python train.py --d_model=448 --head_dim=64 --vocab_size=8192 --activation="tanh_gelu" --tie_embeddings=true --warmup_steps=200 --batch_tokens=65536 --train_tokens=302600000
Each number is 128 + 24 x the weight over its row's rms, rounded and kept within 0 to 255. Layers, rows and columns count from 0. Numbers have three digits each. The size before them is the row's rms in percent of the matrix's.

# k: layer 10 attention key, 448x448, rms 0.0915, rows 207-255, columns 168-223
# q: layer 10 attention query, 448x448, rms 0.0917, rows 208-255, columns 168-223
# v: layer 10 attention value, 448x448, rms 0.115, rows 192-255, columns 168-223
# o: layer 10 attention output (transposed), 448x448, rms 0.114, rows 192-255, columns 168-223
k207 097:079120121134109150106124091120145135170127138149133066135149105181152145133131150121132148093110154127106161144158115156167113103116164082116109129087072136101149148121
q208 097:139083140130139091119062106137099130109106109116157190127106129129073128116104132163125169091135130115096174120142135117127102072126143101092130125139121148130128144117
k208 098:157157071112101126119101126140109146121111115105103172149177153119113145152152101149143108129117101134161143163114140172127115158082170117135183087110133132146120121102
q209 096:125120171107106135122143133107146140107124103169126119150149103120150141102152132118146070152118159160077143122150132154186119106103083101130162139129125132133164152109
k209 103:133129147156113173083127108127130156124082148120121105109095152132089151140123122137179160115137122145109162111126117094127148148129143118094112099126152120137094145116
q210 092:164131130125108159139144157122082121132126144117145143134097127110101150166147133146164129151139147102124117134120144146125150143142150138117159130097140122110131151084
k210 091:128103196134090119115208131117156115092124106120104122117152108156150117128090149143071119165151108090090141094111106113127124152101121130132120134146146140161129128102
q211 105:132120139141133076115094150086114128121144129112160137147157102081176118160131140112149108119166159125105122128143118097124146121123125132121108172094132150128096141160
k211 105:098114103140159157120110117102144159118098111147120138161184091121118137104144119137129155103143126106084148136134153105155157119124118134133116151100142147098135151107
q212 095:134148117116162130085167154150164177123103112141102158128102125105120144118130149140101114133139133114114170128071118112131134123146131095133166107158144085137137135120
k212 099:081112124142123164139118136104109119140129126160102174145108105089153150139113199102104127177150099144129127133139104141116162117129094113131147156132126118170103104132
q213 099:157118093167154125107148125119105135147136125115104141165146111148085124136129133130093125108121136130111090130072115127134159134130125112164148149125106129088118135144
k213 100:188119128149147138116114138139143126146174154119181143127119089131097099134137124133113121106138155123150088121099124157115139110112123176127133138175145121092144132157
q214 097:153119158111120107133104124121149111101169115104110113120136161097140160148113106136105155074124099132067163109166143111109151111085131104116168136117154124114118148126
k214 098:134124170108134140125139100126168163123106128102141106156099142114120132105099134106103139121158148151106102125140160140102127149121169092149161135126096122142133174168
q215 100:124179146098138131118182109118136118134126152153113071123094140104147129116121144135120141119125172122131096105116124125126079139147159148152098139138176121139140082142
k215 096:098155155116125117137170115108087126090125127153116091135126128122127107109137124132173146154128116123133115186148098097118106135134109137132128116175122106126142157132
q216 100:133169152138094123117132127147147108141160141133104145137144166138100110114138148109148123123148104103142153145166149171124155134152101119141149148136104170145090133156
k216 101:105075138116147080137104137120154104160128116152103125108130134172149123142150105151169086132099159157145153115129110145131088100109132166139135153107113088162161113091
q217 099:140154137138168131131102093119124108159144122154153134144158130128107118127158149107111138160141129120090118119134148123121152098098132125170127133160124156121078142158
k217 100:093123114114146069137122137101094105131087143110127167144139157100094116093120135144114116107091118061102076126155113142133129060133099138145107119151137163132136116125
q218 099:092147116144126097097095114149116110168150126105116120158127104155115103149120131112169122132159117139154164177166143113172132147134153148111128086095115141137142159130
k218 096:137148104141160120115115107128161100113158141128142151082121115154120154107164118132138094119086108106141134136155163140135143144129134128122111148096114149101093116144
q219 094:128124171118137107136155089162145118140133144098122129152114130129115141102093113154093098104125129146150157123123126142124128134109137139136120151092122144191133122119
k219 095:169089142136112095138115107169120164132121068099144122130148083138095108142117131138172095095137166097142109116130136200112101116125161128090113106142172080153152135134
q220 095:125097177120122127118177141135144141158108125143133155156128145132115135145139134130142132120122102120118114119129136104127120141132144117176147135128117172118141137136
k220 099:098149116145160144142102146109078140157132093137121101113134183120132101134146141139086146090116054122180119108111124091152102122129145132127094126153151137139104152134
q221 096:149099167099121093139141117139106081135127104123131137074065141162117117133107165109108099115162159136156104101120111143087121130122109130114128132171158087069149147133
k221 099:147147141139126113128142116129104115142171131152132130073075105128177116117130109128133107124167147138121122111104146147131134148164120130155160111134137105137115165159
q222 095:128119185141170132134108142116150139146162153112107104146128116086142140132126087145097134127135117123128157140120139090144187160066136110154096179126081137149110131127
k222 095:165103118159139103118119203133125129102131129130113098135132125148164159097116136111127106100177105100073120134104149087121126164107067089171100142111138102137164153109
q223 100:120130121116114157146108117145130117112128133087115134140124139140150130173139127135136165132139132119179122131124131143115146158093117121114115104143136121141148111110
k223 103:142125108135150103171120106121120119124155119055128148101160140123147105103149124157129112119153132127109103122169130130117113152129122140100114149155103130123104146146
q224 094:094124113109107140094125143138132127111129150085117125120143122168170098155118152105107208110133139128149097148121113145117160139094099139106099144156141108136138106130
k224 098:139106131081139117142147118136093114138124124112135088121137120127119105127122135117140127142115159133120126108129130129129103151183156158116068129136114117143156145150
q225 100:140104144103162148136123169067105131109128178165104104118126130133123140147162153146096120164148157084133131149155137148165166109150131137116130118102173119138137093104
k225 102:166162156135131145141149112131142154126115099110119090147135110138116136091089078127123127140091122096138150143138103102157124146160161114129150155133133126133147099075
q226 097:096122113117147141156114163117152143129116136146076109089159131087133116117127119100073109145129123128129170100132150134106120165110123120153068143122127123144138157152
k226 099:129102168113154138127173107176137132134056115108096128082165154099143077152120133144120103115132141101117131153154125124115157141121146085156117105127139129150135081117
q227 099:112104099119105076125115135139096102125130119101094144096104128103173126123148148131194176124134139169128099126132153167143121138135099112135103095113139129131116089150
k227 103:126117079135152122115148105135075164135176134098121113078158132134118146157138114079106176144160107108163157137129125104180098126149119112117103140171119098168110129152
q228 095:140110139086103137136112147116139151096110150095135163186104166128143146113145090118106130164098103150144126160133104130162141120085154121129136134160098095143127139146
k228 096:090173101088112115112122123148084142117175148194125158091088105145151124134131135125112122155076121141107100110182112155116126127110127117148130130098129075139156119134
q229 099:170134132147081165142147118146178131131121163126124158149108124150130127106125111133123158114084138155118141082120120145100133078082131106130103109161118105144153148191
k229 101:125106144129115112132117100133093134122118160088102120103117132103115096165117143143129083140127136158133133114052103145125153146129118115133161072114130103111172132120
q230 104:112131126116133112136096159114119149073156135135145120142104128094153131148141135081134151136099132111111117105160125172108114174084155148110122160151125112141076120131
k230 103:135125137172165164097164148093176137094155119102122127154106139102154155157131106147132146121107120121098162119105112183142147126127119108111138147103123128134114106100
q231 096:154135135126114135150118119165127215117126132111165146141109120130176100132085127132103142099130146133124105084150146152097124084171129165157135140148075121148127140140
k231 100:120119041083094100131145158152109153112107124070127172110125158130097129107107136131130158151130134087152143100140151148110117105086109118098103127134121104108144115115
q232 094:114106176156072151103096136105104130144116142128182161147110130147113099144162143152106150125139144151107111102132149139145092098120128162129163123144111102170103107123
k232 094:120130145115092089113119116129126080127120074100193103150145128092139096157100138128124097095100111081141122121110130124126135144116139136167130143098103153134134135137
q233 103:096155104151094091082151131102130151100164116187128151079113128159113116115132118093135131136121139121124110090115124135124112156204130100098163154076141163157125116098
k233 103:124107144182164139166159131106112151095111131137105116129118090136125113131120137147126130131152153109134144121128147103117174154127116163090122145114124149137099155122
q234 097:159147133149116100151132101148166120088125160150157137146128161116114157103151116155143123144107128185116091061140136135094068141148144098143152112127127112113101178132
k234 097:101130106140116116102091132130148107151119115161124144147151173067146121104129135129129103141129163138138118123098111145105139070093136127101132161096127144116104116090
q235 095:158099132118123141158137108146142162123191152158150163163149131170143102146142116181144147152115130118109140099146111117086142090166129139125106123117178145137145128119
k235 101:110131149105112101158165131136132147154145153092148121107153112164118087118132155088163167137165134150169095121145115150075136106166176190100132135107103129091104120135
q236 097:087113140144134108087113148195161092108116166167106139141120153191156107125155158131157143154113150153113146150115146146169126105176139150152180160130158132110107113068
k236 096:117142140075127109131154163136147141115136130095109129124058137129080155149106086103162125126150113104162128112099127151151150108118140098116128103083139163121109144147
q237 096:155140109153157137120102111114130159124162147142155151172113097129111100173153137117115148126110123120104114093149156101174120185090154153164106068128172110126139084128
k237 099:151136117129124166130092095155124160130143094121117150132102114100123148101128115157107114113089105090118116122136129137150125149142123131094099100110152167125121121136
q238 100:150126110135115164098097118127180085097116149085156132173110110100114156131161103122126111126134157125084145173099140136139139121105123143140124153117109145115136145187
k238 101:124096129145102098200107126093160083119121123123115151148144099118149086118131095127130099117169147130111149167110127150142145132126106094144109171152126121135113150180
q239 094:095123095117120120091128127167142138140141117092151117134096097092125132108172137145106097135114111125156108142110132125128120136131096152118120120131149153117141134104
k239 100:145110122131137101125147141089146155125097142093141152164119127116141106143131151172120122104163132138107084117167126129114096117179128141123075135037136162089141135100
q240 098:103152134120111127141133162116120127119100163132075152133144130185140131161149109161139144126115127120052132125138118128149158096136141149107121135144124153152131105149
k240 103:128111147100157146125106139133103136132123094155101140166152163087139137119126133115113119139142140141099117132152092119111139101175094120108142154131141103117086170109
q241 100:127135082163126166137098118107141119134121108084127161143133098116076106140125116122161118125119136143107114109129121148130105114126160146149138153173145092124140156133
k241 100:118142151148098118122093148116160132121154127106155146146109102134114122125117126133120142120140153154136142086130149193143141160141105070148116112136121127143134075102
q242 094:115118169126137120175144181103138138086116155126109134150166120103146109119117148125125147120127147115112103160121164087120103126092128128169075174172078146134106111176
k242 099:157071131116153114141102123130089143128136180092152090132136112082154164096126141160145146155145097108126151121085143139119123092113121157088170126153151126119148137157
q243 099:153130192149143103112123108090170099136167169151095115142159116123175136156106149101134168167117113129144112138115120113116097117104114107120116167107098122126107146150
k243 097:145113108121169142102134147122126128131175133126165099096107114133110141154127110130186153165124116108167140131122152118133090061104120112130130111114141105113162092106
q244 100:088167112085099101165150116129109162116084120138137090117173119170126152145137129154131080123108116116142152120131164135112115150125130096140154144120155128130168102118
k244 099:127129147149137104129110120150142148138136146158124135116111153104160146139094108132168112128133108165114137103146090108092137131123107085130141150133138114150133125124
q245 101:152147131143116114128096136107091141104161124138160126169125108197132155079107165118134132123138166108127143099126121138129137090143158143078137132104125143152130113139
k245 102:156099123137097123136112105139133152126119145119158114154132121191154135143122134090126141119163148094128214124114118145140141144122146134095183125123101160148131184098
q246 094:131130118108126105133133118102108160122136166120123109126155132158157138119121165132145112109112148116143099156113105140131110130140141114174076104117131129136160053144
k246 095:151114112113115100102121116109111120145119130107095100113164161126135141177160108152112101148136141159157143150139126101037134129141141114118143108138118135158181139123
q247 099:123097121112108130162134116114160102076122119113117155137104140124121118112141175116131129150101126206081127095116159143120098124122126092119147130136142149144143112105
k247 101:060102125096130149134134121119117092107109176100137080120163143116100113166097116183110078163162137146119102114118158115125112150101110160163179092109131069085092134166
q248 097:111083128095128146149114123143108116109125125080072165153108089128117150127139146194143167109142172149126143089127121124134141120153127113152093112168093123141142164195
k248 099:135146166157143147141160134120124146102132127133105147122075100097141168133124151109143098161080171118111155170110114168141128167136151137114138140147146130162145179132
q249 097:112155135101148080165136096162097099125149097140140157153133161130149148145126120097073157141121094116119127111159153159129158141084156096145138112110164137165117093128
k249 097:160148151137128107122112135149138113135149145154152106155119162142115196122138112156135128167109101137179150117122145163111137165147124156185141110134118132078133120131
q250 095:082110112157141126145156154194164106133150093062098130116133090113107121109111168072134128130125120152142121164151143149137139152083112142109175142124135137114092171145
k250 098:105157083115171131084121108123105121098126083081127127128173111142123165147129167138165143106118140082137113150111121143115098161124123096105127150109140167124154171106
q251 101:110150115142095156144113142132117111137145117120110125176104133105120086140139101122104103105087079113131118146119114124155172114153165136133150112152129118141121165146
k251 101:141088111145083122127124131127160133109142124143137134093151110115117139101117156164130152129123144132165126114116120119161167120148116130147115107086148147185155126082
q252 100:126119126114117156125147111128114179110134135107118094110152160155123088111117134127128107161138147131151094171111170102116131148169154130119146124154114076134133175124
k252 101:089133136147128120123132104105116101138105135093125132163126139143132140112130149131169134122087115146161143061151106158102144130142096133119134142104112138118110128151
q253 105:089133065140136147127138132118153151147101123133126162099100141104149068085109163108156137127136077123117154123122131135124100105088119139094127142157139116107141162141
k253 105:133119099133136117102151158116151183142135127113134157133140158120159129160107110192157104149156089145107111123097098123109115161109065128149147109130132145139148144137
q254 100:170146147076120128123137099127109156153104153122127148157124149126124131126126110110157167129128108143113101128112112098085170068111126137144119113105119117122147115162
k254 101:155137128100128145139094121075145126166143126148147158140142142104144138106082100131133148122142153139125157122133096140113120121088145167135115129143096105143120116142
q255 099:107127113104140159138112105114132106081127104120139160140168096093119131133115112116110126122089104119120136119109125132165145096160111166117115082122125155150114133121
k255 099:102126136109089168135150159133183156146125153116104127085114107115143113075092113159077117187134117145129161101093132142101101150103179157158112131118096156144114121151
v192 088:095138149149127131132149130114104108178146129116131111160124130150136122184137081141120078097168127141140176077143119108167132112095153091162135129101145123140117134112
o192 086:147127143149147142118077124144161153041130144147103133130139131128144110112142171140147129126126151141110128150114142097140126132187120136085098209130099106119187113158
v193 092:100079164095103113162152134107098152144114125119108123096172161138108115133160077116120137137148106125105191149164140137133143131149129114094101147149167124139137143130
o193 089:136097104092120133103126139149153100127147114147133107126117120141129089117109166169095100119113157114134107092113104172016166122107110176129117092096122163077125143134
v194 091:112090148116097135120149110162112135139119134131130087100154142134111125128124126140124163159144125146141150137152136136128136120155110136153108152168092117130145164115
o194 090:113149123143142123163144150130155099133124125110129158136141143158137113111124141135141103134137116156109106076161136125145143158092127147085148139090176106121113127112
v195 090:131175138140136105122127119129146080124132105102130079126112120133107142135138159119169169144150117112121133125149122121139111152160118123170073147122092133123094135148
o195 085:120078129103106127155135151143120131130099119135109177118109157151098121083149104146144108120121145123169122100129068113183146138116112167145177121111132125156165184096
v196 091:089138123162140145092164116105130119086104162165124167136159122095172148104164177103118099133125103105163150132109113148136128160140127133086118086156118074114152155122
o196 088:151097102126133126111107116106145154147125161144163109130096139152086092136061098099142144120133152183153128069112121122163083115119107113141141159150131146132071131153
v197 093:147135096143129118123096140122090094133119093113136140139130098117122155166154137112156148169133094098121101122149120110106144147097102138159109143108187161118132144107
o197 086:121101166130125081116144139102152115136103129136088133130139116143102110116122079117106127093127130138133140150139158101174144127143165119097161142161125096134183109156
v198 087:133114126122127088115141154111152151146114139143143121125118139118136150139167141099152106165157114138108114139102133156141093167117148130095109130156123103113117121066
o198 083:108176130114144152105126096135129120104147120136120109109115140125132107137085088137124140126107130142132108128137070110141162094162153141106100069155138127171140147139
v199 091:098164112163094116112130100097105099094114144109137175106142124108093142096113100150110189090121147123092113136130153156140085121101140166148098082121104148129138121112
o199 088:138099152103141121100168139157116159137122111121143133167127140160108106137129129095169115136119150158095098147101106147153130108140102100129153169133162148106135113088
v200 085:135155130150102143133130114108113111161101161110138110134146051108107163112177108150139121131143125109089149118129131130123093075100152088086137147113097145146124144134
o200 086:112112139133158121144154134157127127142126124146125134085163101148131105139099136122170119129131137126168183147143143098108152154124095141088096135126154135143162090099
v201 086:103128137144109134139094090124122112175138112179099083129080136062123130094143115118160172108137182121156161153153138116137163129133152110116148128106098118146170127123
o201 087:148132128118142134108143104131145126102138146113095141159137095187139091143126123137108126155147104140100156126113137139100140135158158125155124138154116102138149144123
v202 087:133107094133113126134137143152160156101098164157108154089099103137185137123147132172133150138115095143144173146114137103126140109132167130123081161121150136122171113124
o202 081:090139127131139118150074133139094134142113108086158135110173106120095133136118108096133129102123139122151133095124126145106151117131136104126150115160133129111072115105
v203 090:130087149093111141093132134126144091112147108125132140137093136095139155155143154184124103134093143129145123132151116157159133100151103099137128176102156140128133132098
o203 083:140142089148093144148157102150148127162099183149097124109144113166161143143131108118107182161115138113117110146114140130120114182105168171091135129158111147113105095166
v204 086:116127126138127113150115141092136146139129098115125131113111134154148170115109113092170099105089104158136118099085118167103105133105146144162119137081164128138129127134
o204 083:119125162117155141097163098120111140160139165150130126145113130110154125118140111124107170134115106166115125136152141106150133103169121139084120138126086108111158150111
v205 088:103117120125180143137141176096132130137116096118126123118115122115157105161116048153163133159140114108146121123163119169120120113137128150121127132142148084104118105182
o205 082:128120154113138160123161149163177149142113149135140130122139150151132137161138163095130098153100117128122145154150150132049132160131124079115123110103097161136120138127
v206 089:173151093129125128134171144143131136109132114107145135114096134107138129157132139133126111151120128136156096108133172094132115173120118097077128086153121151127150101129
o206 081:076136163141156127181119119130100153132138120159137082089149133134133116128170118110111124115155122151130145142183163120185108091120131132112159136122180107098171123121
v207 090:146134141134136169134114146128129118120157104143149151141106147083100138149128139119173117152152123105128124118144138133183116129142162151133119070112141114076127149130
o207 084:135134103159126102143130128103104159152139127135148114075113156141136127082146128149133100141158117148102133087107141156175130117090130102113144144122110149136123135120
v208 090:175113109165123112142163147122135133155175164120125136147114123132134157128146144124137154141165120148097148133120097184126107127154102148113165096146135153107130116135
o208 084:134104156126128130151097125081145118149111150131128132127136139146121102121107118130106134095125123138117123090147102083117142144142190127149096115135102101115105136120
v209 085:172142121141148087156117164160098117101143117111085118098158146122112151118167100126136158136156160151136133183128128125117150164110138093112119134123130126157144110125
o209 082:056146142110075134110107109119146137145126163118113162197143080142051100153100115148122061122132131095126089141107127132122140114111148118176123124120112131176076125158
v210 092:161106064179111165154098160081129109089102116135117127110128145141154120150108112119106121149136126128124149170108111076148152141091128136188111089102137174158154119113
o210 084:102109153112136129114166134154108152168141134112108117124141107129144137135130134140126142124140131134142121122150156132103124087141090148117101138105154123109141125108
v211 094:081168122114148155112143165142130135137076125155140129114147132108141139135151108115154137105111150129144117128121125116143147091118131123172112146085127149126146120171
o211 084:126106120168134145112111062109154099104173102133115122124118120092103149088119123089109087164132103108108132111096173132140129168147152133136166101096122136107080108086
v212 092:109155139121128156129070152130137128164129130121130163166124124121141117087101102123085165131118127119152128114124120127122127134096145166078077149100149059126076141131
o212 085:139122142141105140105192119102138094134120128119138138108128173121100139141156144137187125151134103097117126111097134125108174102134139108133153157103144127129141104149
v213 088:094107116082118118130100115173127042143115143150137121118152122128097155102112097134146116132133135125137097108163165120154143098109117108144072092107131155106144131105
o213 086:165154101147134111081166110120145147156133103128104156148111126132146106130159121116127093104153147132112139170111126106147101140135128132127162132137153159111126116124
v214 086:140131136117113108103189158154124140128170118132122139119099107103135137133160142131122158136131166106084142147150109145126120141136155097072116159109113124124123095107
o214 082:136122116136133106117093141150128118109125127107151120131157145118149138146123126144128119111153159105121164086095146146167092093098109146125122124126130107103117163099
v215 090:125116140140147151169111140142159138148169114127130125131100098113138128183126123124120103144153113117128165139115131125116114095137096086181100140128102135112121088113
o215 085:153150132084112132125128150111076111160156156116101133129143165149145131118147118137097119120113126110081117118128108113134117111113128142129157129150130126160124166095
v216 089:095106132138154184161111140109147167126134137148131171121130109112146118111134096158098112140107140161181130153096111125106133133123095138103138141121114158096151131175
o216 083:139157101125153084093161118127098132130166172145132093182101160176126130142101142104124152090173114136115162149143151119063102113113164133123120093124112102129125174100
v217 090:110116094111128106134120148076131138100126146134121137071141092135114124138148077138059123111121172096150075139072159131147060120151071110128162154110139126141150157106
o217 086:149142149159171139115150106145120112159127085110110113146137115146148154129127160094160159141151098141131111159148125118173153131140168125184116124096162171103082153166
v218 093:142130110156113135097157113132182092120127124109107110130172085120144138104137106148139139107083093156110125114141116101160126145178116103124166085119112150117112135092
o218 086:102155145115145134142117127113140119109103159132136098116140179127108134127153117119125126116164166131142105127127129139090095133107150103109104144098126109124150147138
v219 085:116124094180124137158105151160121137112145133147116111148108124152157162179150182106092154102095145140110149147115086138142106140124182119114152149141163108125118133125
o219 081:129102118112106120124138108119140130140118163131144148108146115108131100120136129117163103131159097120175144171139111118094144108110111133118126080161078107122138089144
v220 087:122132153101076159172134101123083158132099100124142117129135050102129102148100116112127118155122124152156080118127110132085137116096156119143128162142135140135162155148
o220 082:158114088151174153076142101159154121118095128116117111160130172144115130137109121137157154144150139084091176105141122126118117081144142154155111113125143122173143102133
v221 093:105121123136126092152150114172128144131136125123142141137121119147091180164162093107102116161129084115086107108109157148089102122110152198134154181159152129137100170104
o221 089:159131125105131164159149141122169135128103170146109135141130122160150084133097124147171144088147146142137093133138090115124145095142106112123077149153127148105117161159
v222 090:114137140116134111145152141114150105089138144106093146118106149135161134126140169112095085172120142112139139118158126150114077063162145136146148131124098092117081164142
o222 088:155104126108149137120092129127127183154120142178132168168175107157103133128114144125145165088135144145131135132098114081087171127085105089119136156133163129154069112137
v223 086:121125119144182149132093138152136124106101142114151114133112120136129130134067089144122073148111100138145118146154149082173084142117099095175153108115172138095135112105
o223 083:078106121113093136120129144107150160142115118166145127115157082122109102128163153106123155125139153136109147079137107139171115112162143123127132151126122117130138125088
v224 086:091142106155147154124171137161119153127149152113146142163085106137135135124129142148124140136151134120116129163141145108117117090138135147122146142126110114126138127172
o224 085:162143128110094118105113132096157115153120169123145161123150144112103119155167163135076107125131158122175105134112152156115100136168091090102095076092134107126110121104
v225 087:129123152117122148160099114140154130161116096126152140122115161137176130170122138120084159111166108087110128137133095092151127131152106156100142132148118136159094118141
o225 083:142135179118107083115177132110128125087144152116104153127181140121141100138133120143149093129078134137110158123135140143083143080095121070171149095121142108116148122120
v226 086:115141122150104106147142129157148142183101137127106108145172124157124145105115100118125127168111142129112141122155156154103136138167151156121131119146132114121176137202
o226 082:119119125103151129115105137101129127124133084154156169085136092074119076125146110147106125097157136146168105142144127130070138153134091138105114150126143119149090115138
v227 087:154118081136164129176110122163131073127100141084162083154151100129166113150163109139162124152175142169120164092161136162169138141121115124141139140143127145107135091147
o227 083:136138139067098095115091092111134155121119123154120139154094108106103098145107118100146119108123138158149119171124147136098112094148133124126131090147174113161155124124
v228 092:100111096107158111098145129127126102115115144131147150122137106119094154153093143106137144132116133166134102128086114087176106136091148120198162132104112153083132122116
o228 084:112099146131138111114092132119096169121148153149118114140113091127134125103118096143145109134164134138110128128162104164255127118160158151099118129122126121160123096131
v229 090:131110141097150150091109145111140121118098119110136126119166160123115139105101107138132149137144095105104148155158118134131188160080117095106118110132125114133136138152
o229 088:100142142157101134141162135140113125162113091130107142112132119122138123150110155148096110133135137112157126119109174147083103134159137142137169148114131135103125118143
v230 083:123108150146105157131142119158147125152107148101102165148127151104082155137151126067138089118125146164158111138141111144086122155155156114142109117115134121109103134144
o230 079:171122134149155120092148108140122146128115149145091075159118139119166107130133118153121155159136111120112177099138132114120107114118112181161131112137092116161171102169
v231 090:152111165118168108121112092134121114123136119124128151123133124129179143095149140109124139124124102138177055137130099129085088139103088158123127152133139117123120118131
o231 082:086122131123130139169103156173122134152112187084151109134120132139119121192103138114136141116133131158113157135133131119164155140145123167110159101123095164134114138108
v232 089:078143171108154104105096091151178112129110122189161100120181101138139127128177124123145104174144154102083103126159167111142160110122085106165106065113149163115164142140
o232 084:193162110155113127137178106094142086117095103139128105134101140109164105102108119152098137120154148076112123095087096126129107173111213123114142131128155129165136155091
v233 086:133143123135088114099145118099091108097121164093134130152136094093130111125150087117177147194148113130110126139205128128102151118123106104114104111151133127105168164137
o233 081:101111166120187154144152152172177150139139065127133120136098097160129121159102146133155150139080151102116078116135096159103091125134138154131156107155138129120143113148
v234 090:136130126134136103134131152087138090137111114138130138162088149140160121139121103106098150144097104141134128127103090139085156114132145165120144108114087060115135154104
o234 084:140145108140107095123142121133087176137125137103141120128106137120159105141133126155113129125136129158199123139114081153067139130189135095145125123120169146100144130178
v235 087:122128132179130153128081129139129130133143109125132174117125175149126148145154073120158155112119121122139164125140132118097166120147135080107064105136165111076183119098
o235 081:161126131110153111086154125166161173162110129135153116132090124145103160101115165125085114162107153151157108149092160203183120145132142129177166147088116140121105127117
v236 090:106127102179151089140150074106144116141100141159129145123135095115109104111148123120148091129147096163113114075140150129166108146095108096121163129102139126115156145147
o236 083:153105106115158117121122147189128141138150124131107090075129153117130140101140136133187142079103159115127145169119095138185118111161130112116129107165140126130123133097
v237 092:119122134140044135101170139115129129107116101046122110119124122153168111130115103140134129147142137129137136118135119096132149130137140160092157128171140108116106096122
o237 090:149126136092189161143118115115113132166163149167136118146143150130124110136103143119143190121144122059110092093151158171055128094131136122135107136115076116115125132165
v238 087:103129139125093098090136100144154105142163156147117131105136101112144107102120140125090112130138113130079120139112119099134145130158123117157115150132162123139127132180
o238 083:123102125129141161112114127120128096127131140090166133117130171114127112120124114153111123106122147134160113128094127128133119090056112131118153123167113144109154116086
v239 090:146092129114176131067156102126137135132124110178103200128157116122145113134137117118104117166115164151112159129112128096097090140139140157125157134187119141136113113130
o239 081:129140151098126136148161146129121095104130112126121116199128107143102160126099121112145113142131144126155118148125141148139139130141121062094123087127164146110140115174
v240 090:115169121138108108104133125144132153125142158108151117109137114160122182145131142161145146113133082133095128103153136152141119096104159166079136121143190112092116133122
o240 085:137116132122139131119100105114119100130115098148119136130149153147132131134085140144142100170111148142163127103105166114096128135163080099138099132145116128089123115135
v241 085:118127069119159095132132168138154091120144182181152109115089127134128124131136127107101127130182138158142110119140127120090108108103168114125129062125150136117100117150
o241 082:083127167145143060100155117123098156155138108146100111157142117144146082138151113110142121125160114138093169111103144148069142151143103141154117127116133091095139177073
v242 092:137152137149146135098094119161086145132162087092089143105134160119155126154099077133127142106168114195100112095181114125126126152122146064131096141108156143177144144153
o242 085:090111123144134123132137086118148122105143147136107066177180150149107152138145158159100095134105163102121116193115130093206123104144121145139174103137118144116135109129
v243 088:139130126106108106114121114120116128124164142184143105104092091174129140151132096141163139114098110100099124132075116159090141109130155134145130117129156111109143127143
o243 083:164123102138179134113126134123158145135093154139116137153136150120137100144128166126143076142136155130128122171117111128204133131139109180115090144111124150118156119153
v244 092:131175097139123156125138114109174155159133113116139101153128106118154126102150104116131124144156133092126101161114100092094124131145142175119110137134147122106131089102
o244 080:101098136104124145128143130168126144073106112119163123094138129102110158158133178088129154100131132150140168106099092170144132115138109111121106172157115136151153155157
v245 085:099110126136151108099130134141119114096129166114108097127171145103155123122113171161115130114133145189139144122146104107110137118126144125119169099092110190193108131087
o245 078:139064097137100125151132096106125166154101130151114145166111129143117084150129092074109093134141114107095120130089140157116110143073119171133075143153112110128114116169
v246 091:125085111123133127081144124130116121083103131178108122137090094109123122127104102107127111097162167147161150175122097159121134177065118102139136155158144125092130147133
o246 086:137097147142107110155146153096167147167121070130169101129149102140098160106120109110121118121145107135114130088144132124205127085156115130098125134075129137109154151100
v247 088:122116167120160138081121101138128147112108129128165141098111154180140125129142162118108127124128103165144133111106091191111156167123132136133097140121115111142170176113
o247 086:105130127128114114131162148098114114138139110145109096153093144103147103157100132143132108132138146104149164168125152101128101159129154154161172087154138108104143106143
v248 094:156103122101112103121089186136146132130138103087156119141153137143097085156119154123129132078119126132092198121114112113134147088122123085109118122126165171130175132109
o248 086:097142107144134139149126094172102140128123112117095114086119100138181122106132109116105113140091125126168114127173144108121160158132155106123109148108119127119096101157
v249 088:169128119138122095132106129110124108112101115146103144192129127092122093146113104112106113140097140130116083142131151112155158130082113107148133087156130181109084177143
o249 084:083149153101119139120156104146109105109149127155155113137092157136130147107126121146119147120101117144108151104107151117172102138117128178058126121119156088119145103129
v250 088:139128113126111147174104121118130125152150120144163106155183181155143069117158103091151185145129120144128107135150146116094124115138117107120157128113152113113107112136
o250 083:105153089116145139131117105198139115104105134114124136100091120123110150114091158176143089102137124102142140139145152142083108139126137124084104148116181113123155092135
v251 093:138123127138142132130140148164095141106125114143105154144146109072112135142095108097126127133139117179119127082140200171144139112112122123128139138125125074116155125159
o251 088:106139112129152113082137110093145096133143066138151127105142155115100121129136132169111155143150147106138104131142115083213138164124126145119087108172112195181143105127
v252 091:122168134163113128111137139119132142090111153077156100129103165158100146102138129131143112086132090136117104109101129137136112121120160065135101097111112122120129137121
o252 089:186108144088150138155130134124132081153150108137143134157150113123136114140093162120140139119110162123157182164148116133181148133095119140109172154114143167137152119112
v253 090:140157100116118105148094149088140153115123191149147085127143092126112147098124098107109095132111139148136151134157107080135129081113154140190145110086160127105107124165
o253 086:150095147180146131136161121134102107111176114132117166140139110142149150156131158127133122115130114075155131134108141149176115152157124102110146126155124145114097124105
v254 089:117132105135143110104130132099121118105118108147137108099127114110116086160145139089157083165160125146127112127145144159126137168131144121165131111120095128120083133093
o254 083:111134090135139114156082169141115153143123101100153148176123168134116174095109143185149134126130137160142128153124096128185138098149124138085129155150145122143145131138
v255 089:134128141154127102167113138128082176118147107117159139145127146156166152114107109150119122114117142142138130158158123097119103129129144163112138116131081134105118093155
o255 085:160131133096164141124120148123095084141142126155164148092167118132118139126135134116120113162157100106135142127101131159132136108114139118131130155134135124107097164121